config = dict(
    n_kv_head=6,
    activation='swiglu',
    norm='rmsnorm',
    positions='rope',
    parallel_block=False,
    init_std_qkv=0.0179,
    beta1=0.9,
    decay_shape='linear',
    seq_len=384,
)
Each number is 128 + 32 x the weight over its row's rms, rounded and kept within 0 to 255. Layers, rows and columns count from 0. Numbers have three digits each. The size before them is the row's rms in percent of the matrix's.

# o: layer 4 attention output (transposed), 576x576, rms 0.0392, rows 474-479, columns 192-383
# v: layer 4 attention value, 576x576, rms 0.0406, rows 475-479, columns 192-383
# q: layer 4 attention query, 576x576, rms 0.0453, rows 480-510, columns 192-383
# k: layer 4 attention key, 576x576, rms 0.0439, rows 480-509, columns 192-383
o474 088:107129154132118143136110117133142111158138120142177128154151122106142206134103121094057114177121110146214118166124064138145162108095092129154123132128073151131150134167070152103109095119045111131148151196141149150092174124120136179094109113117153128101126119129139115148161138148147167130131082067113116124177094135113158134114150144064115144055159078167174140136216130142182086108161129167152111089108125122138097169194156133119072137188160113111140139149209166103127093124079084126101125122126190144141147132154105124125111161146191137116077127213132107152176142125073188183
v475 110:099162191142120132158157162144071167097108179064097100175129140095127138146171155159121125188173107169140084099115160120110163088115126131110138066109133140110142142189109076171130146208111118162131150140110090128166102095106164135149106135113174085114094117106081155136117133155141138092116151135116130145091163129110104130105055067159118103179156137075168072112127174185157162128124086141082146109154171132164100125141147149125120068106162090092128144119151155165172146146156118128149072176100116097145157156086142175123196154149146140096110104103067099102121149154100147121
o475 108:119196111148131171177131101097099175132144089146123133155062149133057109124164135125089058093127111117143115104106110080128076153094164075098113088135120076160164094093068094120082112181079148101113127110120136082137138175124161105118167148127130103119128116128134098111071110158154085193159142151127130108095110189123132094146171132162146111164099145124151130097121182162135073201137106122137157081111191178062173133147119112077152119119142106125088127095089114123137091089094213127137088158107133142149129093100107187090133131077154116136183136128166110090102157124159121097
v476 106:161069124165167107134097191093101126111121145133177134143059122085170133074135164160167113129098183113135115118134143104108100136134172111097141088134118084104161113156094145163119083130087158103103138093160136123173142106149121062098102155127134180159140151140146132159085155109104130081092081082132182121091157201123126049087118096118178092133157128161131167128097163184116101143075149120142103151080115122156160134177108134164066107109121128174117107133107103080146151095073051126084098156155126167112143104142104145129129141149159085131138085161078143090125134154082131158
o476 104:107118115107112115093133154130124117100115146121105171255092097118125092148115128057105121034076113162134127185149140145161154125139128061171112104178092094093106089152067079158094150112164180129129121135220135130153182110102145156095117148175159135168178172111126095079109118158096097131138103081092120138098128153163137167091176161118204136128132114076157188103160100098149122097108079135115176150122081103161107144184132154176124138160136116138134080076148144108106129166125134114165134111146120148128143186185155050167163167141112126154110141158160136122141130044132123179
v477 105:129077098188106171132188140130062051121156143135090164095120102070152124150146113183099110103113104167155130151140089115139136087142109082164154159131158105104132165073148194107087119128112130112153154124097095161192183107098146150099130185147090139072093074085151158136150161183116108144208147116135144123132128119129130162166080128126125155123153085097147118176150096148129155090137103166124162122125162138144128103126086080123113077144156154140143171196114111163102159099104126141134108175106123147100129162124198094129149095150064140097132092091146125143172170139093163108
o477 103:086149120106128100105189097161151055157056128087132152141118100101090127136118137143164158079081140115172173145107135110071153150127200101120130144173135173104106160161149150186167122098117134072111111065114156087138139161097140114080112129119089117128131143113114112118055140106123142130152136073057131117123126145122102123148064119115176171169037133108187114118155121116153120155131133088061164123125093112147094114088110126140127091099107099163071131170180135157134143094110039097159104138147137145110156092081142131117077112131175116112199099112128110130166140167081100154
v478 103:169057135170128156089148137111094165176141164137104124102155084159067113076173175148131135114138150151160115111125099145171164111097149180105121137088112106100168195175138101165078103124074149136142124121122166117174133145164168088122129136134123091124122100055066139091100113121088073120141134072131106111120151065129109131145096069134098103095175172110192113124111083103128158137087138139129106105143027205128180133119111207102056133094127108151081141101149122139211152107165103076151111125098137136115120081104175134101127153175097110131150142127085125125098197098134124135
o478 100:098157128148101071115113089123083151104109148163087147092118188113039142119127098173151090079184099111102127106155112066136166154116089018148123135095119043151113124171083134176103107138181135099176151083103079135110131163126156131124166107106118135149088117117078123130089110120117152164211160136040158129109124089141166137129216141143120152128148131127179158133170181155126125121108119175064146178179122117127159126109110121126161157171106134088150152138164084181147114127138203143143108099183110086089118127164134045145107174100151184169037113084145141148105126066133118204
v479 101:128126147130100125073117195157128117106163119087095074144156066138096177098125094144135110141148093110101100108162121127133127098150126149108138108129196163194146120121147121145117135172095135113124099074202070214096127154203119116147168088111153037089140083105141128118150073198126161160170116152126166129129202151162138086163098073110098099160141096082098186110152104089134164103109145132169133174117147163099142125100129077113134166132092158158160102068141129086162158108150117136151142156146070091115146074146205087076118163123090166107073178143142083110112149118122129143
o479 098:162186123168139071160146197161113148107170129135071140132100160133139128096144154174234085038123110106069117162142138129128060187110150149180098126153162084190113146063045087144131163190104096113099149061111124177122129166147224128125194138164054134162119129154122118111143121151120107107130065174143162134131139173126137115097092135125128038154130090088130121118130109109070136091142134102170164144133112179097106107123131120111117165082124143163171152129120104134096098187108198133162166112100128156131137090161070105121112121126162145100116112145116163115083132143155149138
q480 059:118139107133118100106135138146129104142098136141079114138111175145123095109153158108189131103183135153093086157125163134134103163154103116103099165127064075110177147132092114118135148154084111168165188144172140106094149126134121163122144123135172106177144106146124151161132115076164098088106157125167156126135139104075120095085128155124124183166125096102174195129114142166149130063171100090115081177196124117125059123154165129110156166095125056097145091135123106122133055099186088122126097106135136104065159142113107121094131193138084169150146138079122146123158092108083054122
k480 129:167124110126133084112152155144110117082129088085116097175110105107077142141141134133110160121076112121118157110173149143091107165151172148160202095057140189107108163100166139122164085097148081129103124124140127132109124156147167138081141106089096157156159139102152145098062158189060132144132103148090145153137103155130135146152084147133094100065135091130140103082121110087118132184095144103127158070155080141179136063126119137124137132131147218124140157110137166141086161133097167085131102156091104108197131106131156104152148138128089104143121104130120105154149143169088151187
q481 090:136168136167118156065144104140126122124157110090118107127102153121056153090168110099090157145073160126146146100136155124151077108173107145129147129107122175123144146024137162146127109130126151090180129146119133198105165097115137122083163162090116106081158169130113118112104063134104111213129092177121122151213112070121079119168130112141110178103137113094165146089092150098122130218098156122149116079110114086076160085165160115137122101082094084142138119129125123134128156122113102126155121184171102126156146123137129127125116137071134106103137144098186169154152168170097124114
k481 110:112102066123148090152132170176117144115141101116168159162078093091094145114141101148136175138084095139121151126159143172126162140203198144166191135133142198121101173121130129167112033126113094147076109105101132144091110168183155105131174096193115118167121112111125165106082158181108140134121114124185155139114143157117182151129044177071169126080127083068190144113107114130181116102036137087150130108143123108156133049153120131102103122149180193130144106082140168113106141171100155084112148152103146127191119106163126096201112097149087157172145133095084130142175148182156109169
q482 082:103137160135129156107221097089116104134154124163093152094105096214184102120192131105164115088215149211107116135119107069090075135159124092117036162112129054131197103194150116144085124146096141119164114153093131065111109121083120149141135086132122112093137134162040117192191102141185110082122160107172179130116105120172066146115119131169132122160121090126110182124158147155130143139150132160108106113118158124061123161116131170161126110138123104106189107114158080105153108125152089194148128155155078148105111180143103123110155058149095152115074073089148091125142139089143097147
k482 088:151160112098133116103086104073161129136149189103130094117148148143110122162199111135098211133122148157148117109108190160150112096155061138135156156188135093179152147096095137113143128139217110156143135141202084165149122115147084128078067134123147051091132132079128115154155144091105103149141131106115069089202119141051132135111143138086142181166134161116042124111149073131019102157157091121119130117123178112112153091092194093122140137083139066080153138118137111147166113143143096165092072155138145136132077139093114122125186153135178138090144146127175103166103097096152160129
q483 078:102128114153126145162113153125078163105152141127116095115155179108114156134113119160114059101179122108133126128204104157096168100133136162146180108108137178129086114197126157072131133151082054144040129148150139146165156148166132141106136142136112173151109112131102163152098127126123149121151232120074089121092128138134150092155156141131126153098160123092186120125111120120184141115061167087125110140162107130145165127136076155086172178079136172103115106106113165108100108146182196097173085155142184029072143145119127146112116114132101155094145096086099138125148075197139100174
k483 100:155134154113140192154067071142138083144093153095057154164144146115151067097109139087162068140118110124106094139159058142112171164148127097159168135131165134127075087142106130102172128113111172125183185138116092184127124172161097072131131100129128088190210092166103135128091085146080187069116122075134107128097144090094084161129204178160104144135136130147074116145145153152181181091168161147196137217123103146107107185108140120204117114139094134129076124183094174067116160132120138066144171136180176141086142117179105166153120160188141138098091177133133145113088111119153114139
q484 093:111137164141152150117194071108132121152130136133083151118127054157144177106140154116112079150206161104102102187128121102106163119168129084153127164139086100170167126181073115142123111113192126154083100131084054079151154109109124158102107106163154100103142113136117138140119141116125074104086118063140143136095160121123082093092110133180163172141115077138120150151134112227109114160186147124116119089140159125094090121112117180085163110115136146112123080097082121141108109232157122109127132101153103142096102134114065127098159136161114127123102161125108104142132072095154166143
k484 098:116112138101066138137122128082128094166077145130106161093151131095121098173105153096133108174141160097172130145133112102118128132118078117083107162128119084165109103120133097107139194144147176154164150091097083113206133146134135141150110128107145166135140121128108189160207098057118147121169107169106187053175148103197099144186137133144118134161151149119126137139130127199105135133145193187124096189124147175117154174103105142192136132188142158095130098126107086074118078134151055151140130152219152115046107143166113153081196122082135131125126144128172127111159158111173111099
q485 086:096075127098115084127131158172160158146144153131165140106173165115109120193076154111111141117121137072078160106142160092114130168119145085149155157114103099124105151149155098108133179142114166106096136179136150145090116162100124136151101159164136117175096186129081143158123153097100161160105089225121096108095189158134174120113180134127133105106166166128166118138124092108124141113120106118132202185131129149197163121098118130110160112124098152139110168104156077119134080122140117118153132088091168087122144115190124136081104093129134180092186098138135106192132132150109113132
k485 096:160075077156147133155191166117131099119079073112121212156187121089134101134130153132126171165144108106108098147218105084144171119143120128114144119124166132143154145138147114060111102132136119141169065091137103156148138127105124128087129139134065225092099167181067114145116136128134109172126157085111129103105082120168072118195102151118064116201134110175129183096188141142126113115083084167087122171135108084143103151151124153115133142105134181187098127101094149175138124106106125066109079091163079117108114077174090183159090149172076104159098190175168103118113151143122119146
q486 099:166123066131060081101107158122158134096080149194148172122147189111131102105144135132162122141105138194173128095065103142156097127096092183163128073169127174084133159109052153148092131131125135122097121132130123116142130063140134109203140106124160143107112104160228137093130159117056209072079088147100105162128125176065169159080122158095103151078130125109072160120112183163161196081169137107124120149131165144150183116149123096149104093139133109111140126158116104105121170106157136103084143107147080180117149110101130085107133126104097117160148142153098147103145158147124121062
k486 098:065156157125176162154096133097075136130134096128099192120176100126182123143144107164099149148094077101074152140190152153129103123154133114117122089107108088122173117078171080123126115161112123129125058119123109144132088130130152151121184155127122129142112097129101115172136125115153064132173134064125092074109128062163127097105102118161129112158085099099158100148103188151103096091139156145142109091080131112104115143100143192113142102131126162142080182128157112154107086115123067123141102117113078131112086152114089115119111113131153134097117146182128171135170109099104096146
q487 073:179163111129096133119088100121128119169173140153173153126110113137162124115076127056169139098209128164113109210104155123168143141133108071176108183180112101131204120201106092125141105200127106165095122140126114082109101091111145133116142122149138085175112101154186091133148133072122154119193102114108131056048160140040115166133068147176082113133115119129123147151126080217148036135147175114160121098090148069091132156145105121128115122108114102101117036156086118159185189138189159160137157124159130064078087105129098138099184090118114133079135141123134123130158152133168123144
k487 108:141141185172078198144162127107123128134060145150118156140153151118110119182170182139129106127099141110185101090154040166109138131134141137114082104132111126103083098132109098095100119116138159188091069088088132129132119177099133091105150108153100165083155104064135151170130103107125121077151161124106149143166121081147124108136122158131113164181106153140065113190142204155115137156096148187080120181067103131119093214071106164162138154141162177085129134218104112091128132165086077125134206136139136157092114152127094158156120141100134141118119114112158128136135090110122133108
q488 091:129142150136134152126105146138140157128125117125141098106134116134139153121104075119132135122120085094150123116151145119147086156141148071153097090169113134089195087108099140099106131166139114148167077127110154132125153124172111140172151127160131103172164078096162121126155164175136143076177183088100169101094117107109089161104055145136133110128126098111102113172085169196134056080111111195135102101126164118092104128145093169139190125148138142126128121132176163152109124143139091151116124160162151122106106121102088082189113152128122081065128076091113101107121125143166118140
k488 101:140094168098035163156130110109095122111060200088167163107190113173135085119143140138116081157182156121135132127065112104147118153107150085104082151143072094136151132163125082102165157062094206144144153106143115070125149128155153114105139092145155099155136119115152086145146133076119103148083136161135139110099125116166125098152131117132150134133132146150075114086172113174144115099155126150116133206073140145106107213148132106144080149152106098136153101105077116148121155096137103145114140120143146124045094090126115093115137163137142059124099118177127127104071116101093093122
q489 093:153130124143123090150137062137095149091182098128131159135112114164107155138170154103102075138140118079131142159220164119150095109094103118081137162053107049190128099163111118152092098142154167124087052173153125119098197116112111150094101067097131097107170138142103202127087148112163094189099114082217107056114143152114163136131093125140179164150152087077168095129116117114143129139130094158041099155110118183085102122111133154159152138122152070107107130131091118135111071180136104142088104148165132137086145126082067138129111096142102172149188162082150103072145091171146179158
k489 095:069117120133092155143124168049169139152099067127070124070161145116075087170127072167193193164141099164167139149080097074160149119129154118108155102178139124115109106145082089149123138053183096133107141161067060116102107149137092187134110116161139183092119122142171154120162118188133126142171169116132208145154126103158088135168164160134106159173168182161125144133131117094181126123111106137135144101142170120126146103088105165148110170172125182167125091137165109103126168085166112087154106132118117090112130058109172125165151114090115158153103147140146140087144135086140167120
q490 096:147166116121197173135019132114161105162133122104120136133101090126084125109131134112134190161151129150161134143113147125107109181114119133094128154129147146128121122144112129175172110109116130146147144208081163181151107181135076137149121141167120124096096115147163145105142159100113157189136102116158066190145230092168120078154146136188157110078112105105217155136092102108165150152173125159109083093144066108136151124148112121127214147137161112134141093125108165121094125141152073129104146096140184174135073157058163119165036118054123156080129149156158123091121094141099125136
k490 102:091162154109151125095174124142171167118168146150135214145108106094142108143141184081182153130131077149139113161168095077146181164128134173152147141047128137098174139149084098105095171135166092140063138117158113092151136133102146148100148108087187203131128075111070076108123130147076102118175157146125149119138163134122134115168103169100095119129108201154051132104198117089132137152102131085129142127142108164127170150114157131119111089151139155132150102139150172090074164085063123095146138156149066109132186096173128148059196101115113039212130140071094112119115191158068123123
q491 090:191120162155128111151106142117072131145179080189153130152202181085142136125088126105125129130179132152138157211109131061107195175103117150129042105173106119138143112191088120151163141114107096131101054128127137084115130092142109105118193105162094123166096109150136075123124126095183054138151121080026138179110164163097079157096127119180103144121109143149114095125138127103141112182139190145175118157150096150072158138134104157100171118112092151089122110144058137124125180099096108095196122132153069135087130142121153156111161104111151135107059122177133171139118113137164068105
k491 109:138124213111141134106123090097106162126124181132168140143107088156152148109155123143149161123101147155173087161156093146073139061094106118093179096115155080077165133069137158144128118149139139105112118146105087110167104184093115105176154117181132077126151085115136113134134115086111197121131147102183171062127104117145160149161095128098110161131100164113107099115071129204091146162136158160083087120097207143148110161136136145142141156133140177000156130162100173128080122191163105130116123164089152132137121164122194153087162112135173135104170107101175123101126139093179158121
q492 095:132111110084136091124132157126118189106133200154137143114137137099113144112111139112110130130092152119133182137116141152083133156145121171159159161186081161088162137136077188156168170124136088144174204150125156171100114141101073154086072091174096084140152126142066125117157088118116111140120131213125071169222196148078146123137128122114162088128109138144147131089109087142152120129119137138115165149205105155095138104110112123179145126160098117116137065079129131127095197138118182116086158095111193105132131170092122144081109123139120149099194085157180135105166123196154169120
k492 100:153121102141210139143161129151131107081145118104131157147135168095132134144131101146101151096146163123122125115138126165149177137119165099107145104100128132105154157119134123176128090108130103150081096086144152158145145135111133134175157159072128159119223149119164133121045177144115084108142095097110167190138147163152144123159119141132088196099134106121126114117129077140122116131084101102139144084129075084095201101030202102112081061068148106192127136179099154149095112087098136091158139122089105136166112120093137118194217131089097086176122148079094191097074174180049114224
q493 086:093112134128120160088075193138165171148099109077099172167164167146144108149123134112116147169135150130117079119101108120146167123136092124090140102097092124164174130120108156120102178130149153159135137118108156128083149092131123145104144122079100145112169126096155086131206161129125123131098154104143184119141088062133108138064124107160159115134105135119100077151132141142075073123179071142097152124095084137116146163086132146102139112110147062172176111210084111070153088154110075163073116142174110126047095126071118204135119126126116120082121153163152121074112156173125106112
k493 078:116154107168141138145147107154157122106087197127123146059159120089140135098120112153151174097158104134146142131193113100171101131090179132097131198098116095113162208111122096124154149067089144159143150158075106094152153159151151152133118060180228153116114132134094129179205139106137089186145138108133146147117084128099105134106085148118157179113138077167123123104176063172161177077174125126049161126087171142084052167102169105195163151140102175086144110093144104093125108090137125141202113110118098115116148125141153120067190168121092132118128108114116121143065131103106126147
q494 093:087106099168138179141163155093110098112147095120095086165154146167150139156135055152089151102140186159152092132147095143209111150115122137130143138146150098151135075136142137093081093141170117104085120067112134104101161101141194084073132180069105150120081186095105073160095105148056142126125158087116188082118070078162069115126120137138128156087135068155112113172115123119142126206128139151128242102109108146115187157173115076159072118111093111160042147135148088111111136157133125150113154144117067126063171140132192103107128100178136113144104118133106154144137149086103108107
k494 096:168190153170126177164117076145152159142062057114077181086152132164078107135167165158188067125119197116110118145109159083093099134125141138087090085161134160198044139103160128137139115193121104189052188163096138125138141219131160132123173086117127183151123136144110146171159143101115097170152167163175134138150116154090102156104163109130095148144100146142097157148121083135152089147124132112142069209097133154136128164136110142155132186143128130142167115080093115041133100108137082104164105110144116148165139118152116157108077101121102135119120148106181140106130117135153098127
q495 096:083200130179162143166156155121172140184121103065120101111100207140103166113144116115134110102120139129130091107106134098172105137135130058121187146175169132141089139136077139120126097137066147143103131098109159112199150159149102161110127192206125193108101119148156072110114147170148133161078127097151143136120124105099134118042115155149084139128094141141141198208112109111187088144079085132124135104087136121117123114171072101072102148087098070161114113084109101098128144115174153135167091105140142134170159087160170017156131117111133085187198154083141130125111105098174112187
k495 099:146110103148135159106156173131141071088102088179142149164150116139130108078135163107125092078102174070123141175122150149081141086137121135100127135087115144115098085173134118102106140115167101158046092127120159071092189163080086163114139085093111224171140173128145194115170112115125082119172119100091150134149136142157122148127149131097118102100142104152113196109104179087098121103161158147101111082117109141179128159164159135179141112133131175110100145185121153136122097089087082089207205162090100140045165148138144184112035154102078104127098143160135102119177151187138189091
q496 095:119131109099130129145068024127137123168073161086150139126175156117107128123144158051182145122125113148123111133105153103143076133133130149085176114132092148179136135124173126102155109185163155170190124168084212150160106100089120113147123126118067201079193199125116137114192118152137101087103174161070121119131088115157155129117136177151059116165156156142118159188177115131125085125133057180130159114094125136048161137171122105102128102137087115130142064174163078163128126102164141175094088130121131142109155134173150127109175106063150170129161083123130147118071103118128126119
k496 104:145255138176073128123135156148142069121105193154133144120106147117098078089159100118097101161087088078204164104125081046115215123102097148126110179107161110105166105157084106061047115121087100071184112110146175134112136179135071140133092141143099115112112142161082182126118133040141189102094140102172160105165104124164093131108132080142125119109172133133107146104112154140132141122102069122080087134114168199170094183127097164170134150152085126122168141163117138136176141152134074149132103076154127131118139132136129162107148142187113128105185204150124151115124160157068166078
q497 100:155160111162118133096110100069120170142141151143162136137082178070140152091105126125176077098184136069123186179099113089125141081141104131124089120156128176122129075200099174139179126166110172116139146090120174086119048124135111122135128076173112152109182083127074083097112116091146125111175185086102164175104127205080156122090129130101086156144132088153155119157150095185133071145065096168117137186114162094125165136200100108180142071148107155090197149167162106128165063119140183156123136163071085159137186162123121147118135079117115122105065092109124171150132065190175130081
k497 096:131093096055159108132117175130099078140129053153108126172160126161109145133157128107054138073135118110125111171187127177088117134112116143154131172093151139148083167161223123142126110177132059177134137152161169158094116140133122102135150152147099128154099182130122142118133153161047181089156146078096146136137152110150201168135123119154152112140088175095128129140145145153144079188112156114155081083075121124132103090083083184124074155089182148105091143153028136045135130193104125141120101116088163128166167144142125128169100162154143086169158163110175080111131132105167138141
q498 106:105113140150133092113111146156112079167117156126144109117146135167105147119131112135168144077073156108126128116127159102164128134160141154093091140110131109127080082128146136148147100114212114125089089151120170117098108143097153112115105150160167117060101128112110084169128107208161150119116134040123047063134143113160110075118135121083191115123067097119125089179057118143122113162095151107107124120149100197074216117180132169149162120107127161082097139130102154193059162173085163163150165134116157157153141169079128092092190112093107143090113182111132071091130141114150106133
k498 099:112166152100093131143146141097152168132166150127102140131102092122135151111147144124127157192088155140119176170181121193101105189120138157152196182156207088133156105131125100104118106063173120146123120155123128116130080154141184125125117063150164148123204114132149125185133123143101185142131109133127145103144179066068109147154155145161177134111114133094123140107186120186099098097191095138121116099155123081135066115093126116140098082170130091151119163124085120102102120168110118104135085097137105039149167124101151107169122134102123147214181098127140157098121099156125130130
q499 150:100162171150150112136135108084144093112055146133108143105142114135179093075142110099134110147110122115125119121139087068138103106109087088111111123124096085160137076130095134161089190145159136177151144148091130153166173134057155121124141114054098182106180137093076136140126121109177091168111174097181111164153138075142082081169096118128124161199152120143128098151191118159128070111056131140103137175084074118097127220131146076134102077182116098100193142189146109136140113150098154160077097127149077190130122128189123218113139102110129092100085158116102133115059199187149162099
k499 058:126123166109060151107133140100124097123089104083147128131096108146076110129130188151166156144145120126097146163116136064145095184173099126164132128123118096124103191187157135104181141099150121161161159147170072117138175130166124134107086166159210093066108115144107140120093091136142135140103175124176156142097090120126140085092116142083130133082127091147109137076168086170129175125156151124101128108081121174172148141063179128143129158182168173125141091130193073122118118127092128117119101202100072093158189115129086124120175139167088129135085123143167112162131098015132168107
q500 100:201078136094107115129133104099092140130150108072045175168172147136097129157150154109116154142130120112146089114161098083118141087103108144128168084142168067117179151154115110150143144139145181107140101143171176157080117103154102170138140106110125117103154141128133127111150199131095133175179129120041124108128120159155153197153129098154183148093125179166171119071195182127224100109158139142223102069102094170145058093119131142144153126166103089155108130127153120061127084164156133114091078110159159143078070099169119085105130151173130146135144193168081085156093112127149113138
k500 103:068189058126112126103131092169171165144198179113181138118107133169139100129047051155122121074129116174094131152098158100141118137143108171183087170120106129131077112121115101156125120112121157111146133163111118125104074148183141127097147136184078093116095179136114170191078088163114170173130127121099089159109112123104139095132090131158177136117115075112161183158081114121072187149125115097129151125150155092124198045105156115172130115135182139110135199074125135156113110170127114134145133105041145108134143140145121147157143133096149135090097098119190088109134125100124131153
q501 096:085156149150173128129104147069148146164105129107136132108085046153120172039142102151123122110085117095128123104104176101072161060115075161138122151101113059129118085153132073168177110086102130121117081174110142091141138148055074158069135138236136126090154073115167108113140144122142166100088114142173156152179089060111146123122165085132132134076100190133130156069098137127099128113143181123110167137177164127086144126160119132058132174145139096128189139141130091130130162127099121104135119152105113140085066157114139128138064154072179149161094144154095214103141136140168169040
k501 092:147097099142090142112107127099180093126144133140133135136141166103129142136165104094081174087110108131154111153179167155110162141127151175178161188079091085092218134155107061072127154094124105143150118119130155136114117111160173154143120181085159107110158163100165066185190158063110099120160117153170142184127096124127183129166067124111148110142136112162127097110131165150130126113103127106123100066085170080163115149147200099182129088121113179134128145123116077124115142065087134160188081082126117069153183099137162128074169172162108135141124135111127135079095173104118164128
q502 095:143084112089178119060139156104093069131169107079121120131153173153144112138115167150156147175127110174144127085125166119157197122150157142180194145120119097158136122100085131112097122104149149080210122129118102156169127126109177095149108079130153122144173111127158142145135099133132115135115147126171130096165097085046138078090211161082138114106088132167118078116086134118109106153116158135124161194147169144157113104156151067135099166114125141148112130166129172119103104164112124102141117156105176091118180133140207091177139125107088125113113100163115127135182174155144148170
k502 098:093124097156085119168117110186173139167143193156130130174227118104111085123107110108077177178098078121097196104125194086152079136158150072157113098142124146154142161111076105158158087114121096168146209101179111086147151138129139178074147101145089141137136056125109167118086120147125189085180143168116174147101126170204107160074087174155157116050111159073136137155170073083197197093183108070133082203152124097119111120091097149113104146101106160117164149110169136136091140112129143172180076129115147133183110068118076088125083136159102158151128163105169124149103102147122112153
q503 087:143116118109152115122122115077117124134134159097126132144146106150154138126132124105168142127137079116160109109113073069103105112070126092163079140168127105162137071166123144117083095148108072215130091145092182074082149131102110158172170117143111125145090172115102032134130142114161144133171130100140126095169142090144141132146127157137165140088116143132113108142141149115154056138129129178101139124099156125107120158158108112157098126116115048118110152112099133116148105109113127166165098142162096179103091130122156111099150131099152100149150153150118055078051101132162155144
k503 115:096194197165099184141161096060130160113070110145138167105144104201154126130173145082132111086111149112129068088142080102155108182109101120110092127115098129133102123145120165123155167182152114117135098078088117144150150149077138149100041086105123133105119110109149130158133064133148066115148136142143115109089158099108133118081069105141100139141106151147096105138139106162091108103150168139091110143075126144137067190063163125098151170126124118075131111135088109099133164140115106149189160159112126131145161133078150133071133159088143131058137153108134138112095122084134167132
q504 095:118143117139136115121134141173155096122191137135078169172086170117078156148145112152106124120142088124116075119191188165073162156177162175181165119136109135113120136147142160098117138103103133091179110134155162138122159065142142101076098145156088104169068148148133131170141120088126145163111131081111127066142092131096127131108111156102124144086152189099149085108141163067161187157111103130090112143169108089153083094112069095143092147030134109159098129119145139129132078123180122107126109108124206078172115097120147138145080183105066152118156139179144055090180100098143123157
k504 109:153117087089112099165158130154091084131139109163158068121133179106092126172097094085152123106133170178056139081165157141162107106197158151153161159115113124099155133084084162131121118058117093138138121178131082145087110143159154122134143087140089119142117094105127163113068047225128127087150128101103137141134133150121154165119156148170113076134094114118108160161109080078184168124185077078136161124132137126117112036144124142099165149145104143179167131141096099126099157143089132080130139125086153211157193098141138097137128125129099129170127178124129119156122086115093122179
q505 094:138126109104082118140148123136150089126122063128130126128094075093132158124112092093036138109133169147130149154070147130125114089127078139129130172169133124143115144056165126134105068105179133116174066063177127174100138129160185119109177122105096181109165146056141192159137102120196143174126096167090069171108146101102136117118178135145183141137120151135135141163135107109089159123162159068185099122143159072097104137141124144064107145145119188111127126113039099151114095124118124130083129116139121132164141117166142060107218072149165122140128129212153116139178153107105098085
k505 093:160179100139099143112102096110128106142141177126154203094131128135109121089094120173074146163141179142128156127111204136111156105099070110166168105113158116151144107098148110150125097133123207068092077161131137133137145116133145144111105093168144135133107156144120148092157073108108137143197170101121066075116106120111158138131108082126146171163102089104154115170128127123068089167198137100161179146084144091122143088126148140064166092134103112119181191184097100098152153125107212141188081175121138133056071134177139141096156160143114113119149172143119174074187189157189131053
q506 108:097131159107065105175079114133101084147127134140148148109179142116119100234121167061133116154093126122141127151179172115120166074094113093140157131170143062101134176148166116144131153185118089154151165104164124093118058129143125114126173124044112147126131117138111138193131150141134059200094101140107149101166060161148147154112134114104160150193124154139050153092123050096064112107097145142116078110173128182077152141060130068076172164091138107146164108156157165167106116164172102118127091078182122134108113153176130101119147141126132116122130154167182130135120152127106129066
k506 103:171192144167086177118164108114138162133109152162154137115094156185114101119181098143159122134165071104146145116113096121112095100104076146127111118142099124148149073143169177127089116095108149173225094151108133100079111153022074136100086093126083067101150144104102131104158177096181093159085128104180082071124123065144141176127124113089056139135143110122148080176162137124154140142093152139075129118108136075121081144144156132154115179177111151166150158187146103132135092095173216172169117152144158166130146130135095106171096119171143141121148183157156157088136127152132112081
q507 100:110111114147154104104140160142116105171119099188132144179177169095131124127179124128125171086172150169164154121087108153076123201134158088120115102123167138091180132085189188104092091187090147194184226093089118178158108130158149132118138087148194155112139164117054106100066128158050186135118134077085175155058180176182105114162092164114155133134124118112108095163126176101140090117102193157114153100123115141103195156101132192122134121142108109095102073137200141137129140156110162211101103105154146163153128168113139127101154127080122136079087107081108083155118084121129094141
k507 096:112162139104153138172141125156103197138115154154179123098124188165130155135118129136172109099183096160107129108127123149152078176158127152133106137123122185177086132083081114131113116103134118098157153122138081085131184116118105113018144079172150128145108153180141131146120070113089181112142155136096139100183122079094168135098139096186087133145155189143103141134134125082177142096123088101186123181141153083157113125149071125064103146115129096103146101115152139070142143084202154070140135187094118121121111135148094112106097098133121136106157156117185074129113111134142089143
q508 096:102149146179182159199156120150108131123135145099117120150176191108120099086109100136128117132142101097124092106149171118041160107128116127087126094135154143162113089131143117095082125115085086112142167089049138218131149081170100179136111138090128104175155129132107100125167134169139059167135144112163113102198093108173090096137098133165168171182125108092115142120103134089154085132149177125123124144129109144103086155101125130095134093179119089139147092154141157094152059145186132189185126146140161121116092139158166121126141087108143122151143105125161054114106134184157135068
k508 102:090137114101158141102100118084137163161122153167195128124123020105184096146105126094141142143131122124154138180116095156127128151063166100166171114113095147142167093132108134120123144113162164097117071184119152095130134158099133057119148066163138126148142090102174145106100169129154147133138133162063150118146137094140134199132141191158120112123118130134129094083067120114182158133089125132053113083120115123131083215118077123108163133139130142127153121099107076121145224115128152170160156204145077148142138123124141171069109111115174095074112187144090184099123129108125171117
q509 103:133077132175115104121155134127148119166114087172202152159119114185151065111136141104156168090115108106152103146113103114171152079140143136144173162217116157075156110114123151157126138098154121117069117141112075155149074063119125112142151169089101156158175098169140136140149173105070196155117138128145110114123152137146151134087111168156102163092155196091085191144102152135098147207182109144154086120106116146093129124126137127089147156093139086115167116149159076138166174056106109111137184163134154191137114182134190123158152138129134176117144135126056143078141140187169106135
k509 099:153161112093123128142188162143113064058083144134162117121132169059114149113141099123173120105115139096154119113165146121127160158119121125175157105121144066104153147135170074089104125125089149238129096157108149123146132090114126129093125173110144129128056130115146064146132115139182089099118136109142098148149092195128086132127151149113163157121111134142116149089111151098144108119092095132105119167152115161125090136101154130131168064123111121126157146160108120169087066108138117130129093140107120090100111133184079141070103165194112109202130128146118101107097127107089071167
q510 098:179144134104138126158088099084134123121143034139114055157091101073131132145094142084109160106072133085128176190167120171082110106154141120076096135124096144065186091211127127142144092147133157159041126113092134080148093134131111136145128105145076131130138092151142124106182138102129215130189140140193161093159096179152194134144111131146158145127096161137134110155095118150124088122097096177106082137109041015163119131146151146082158048131071143070121150082124164162140164116121112147128130139151135112143107083156120147134123089186096123114201126078168106149149108158112127122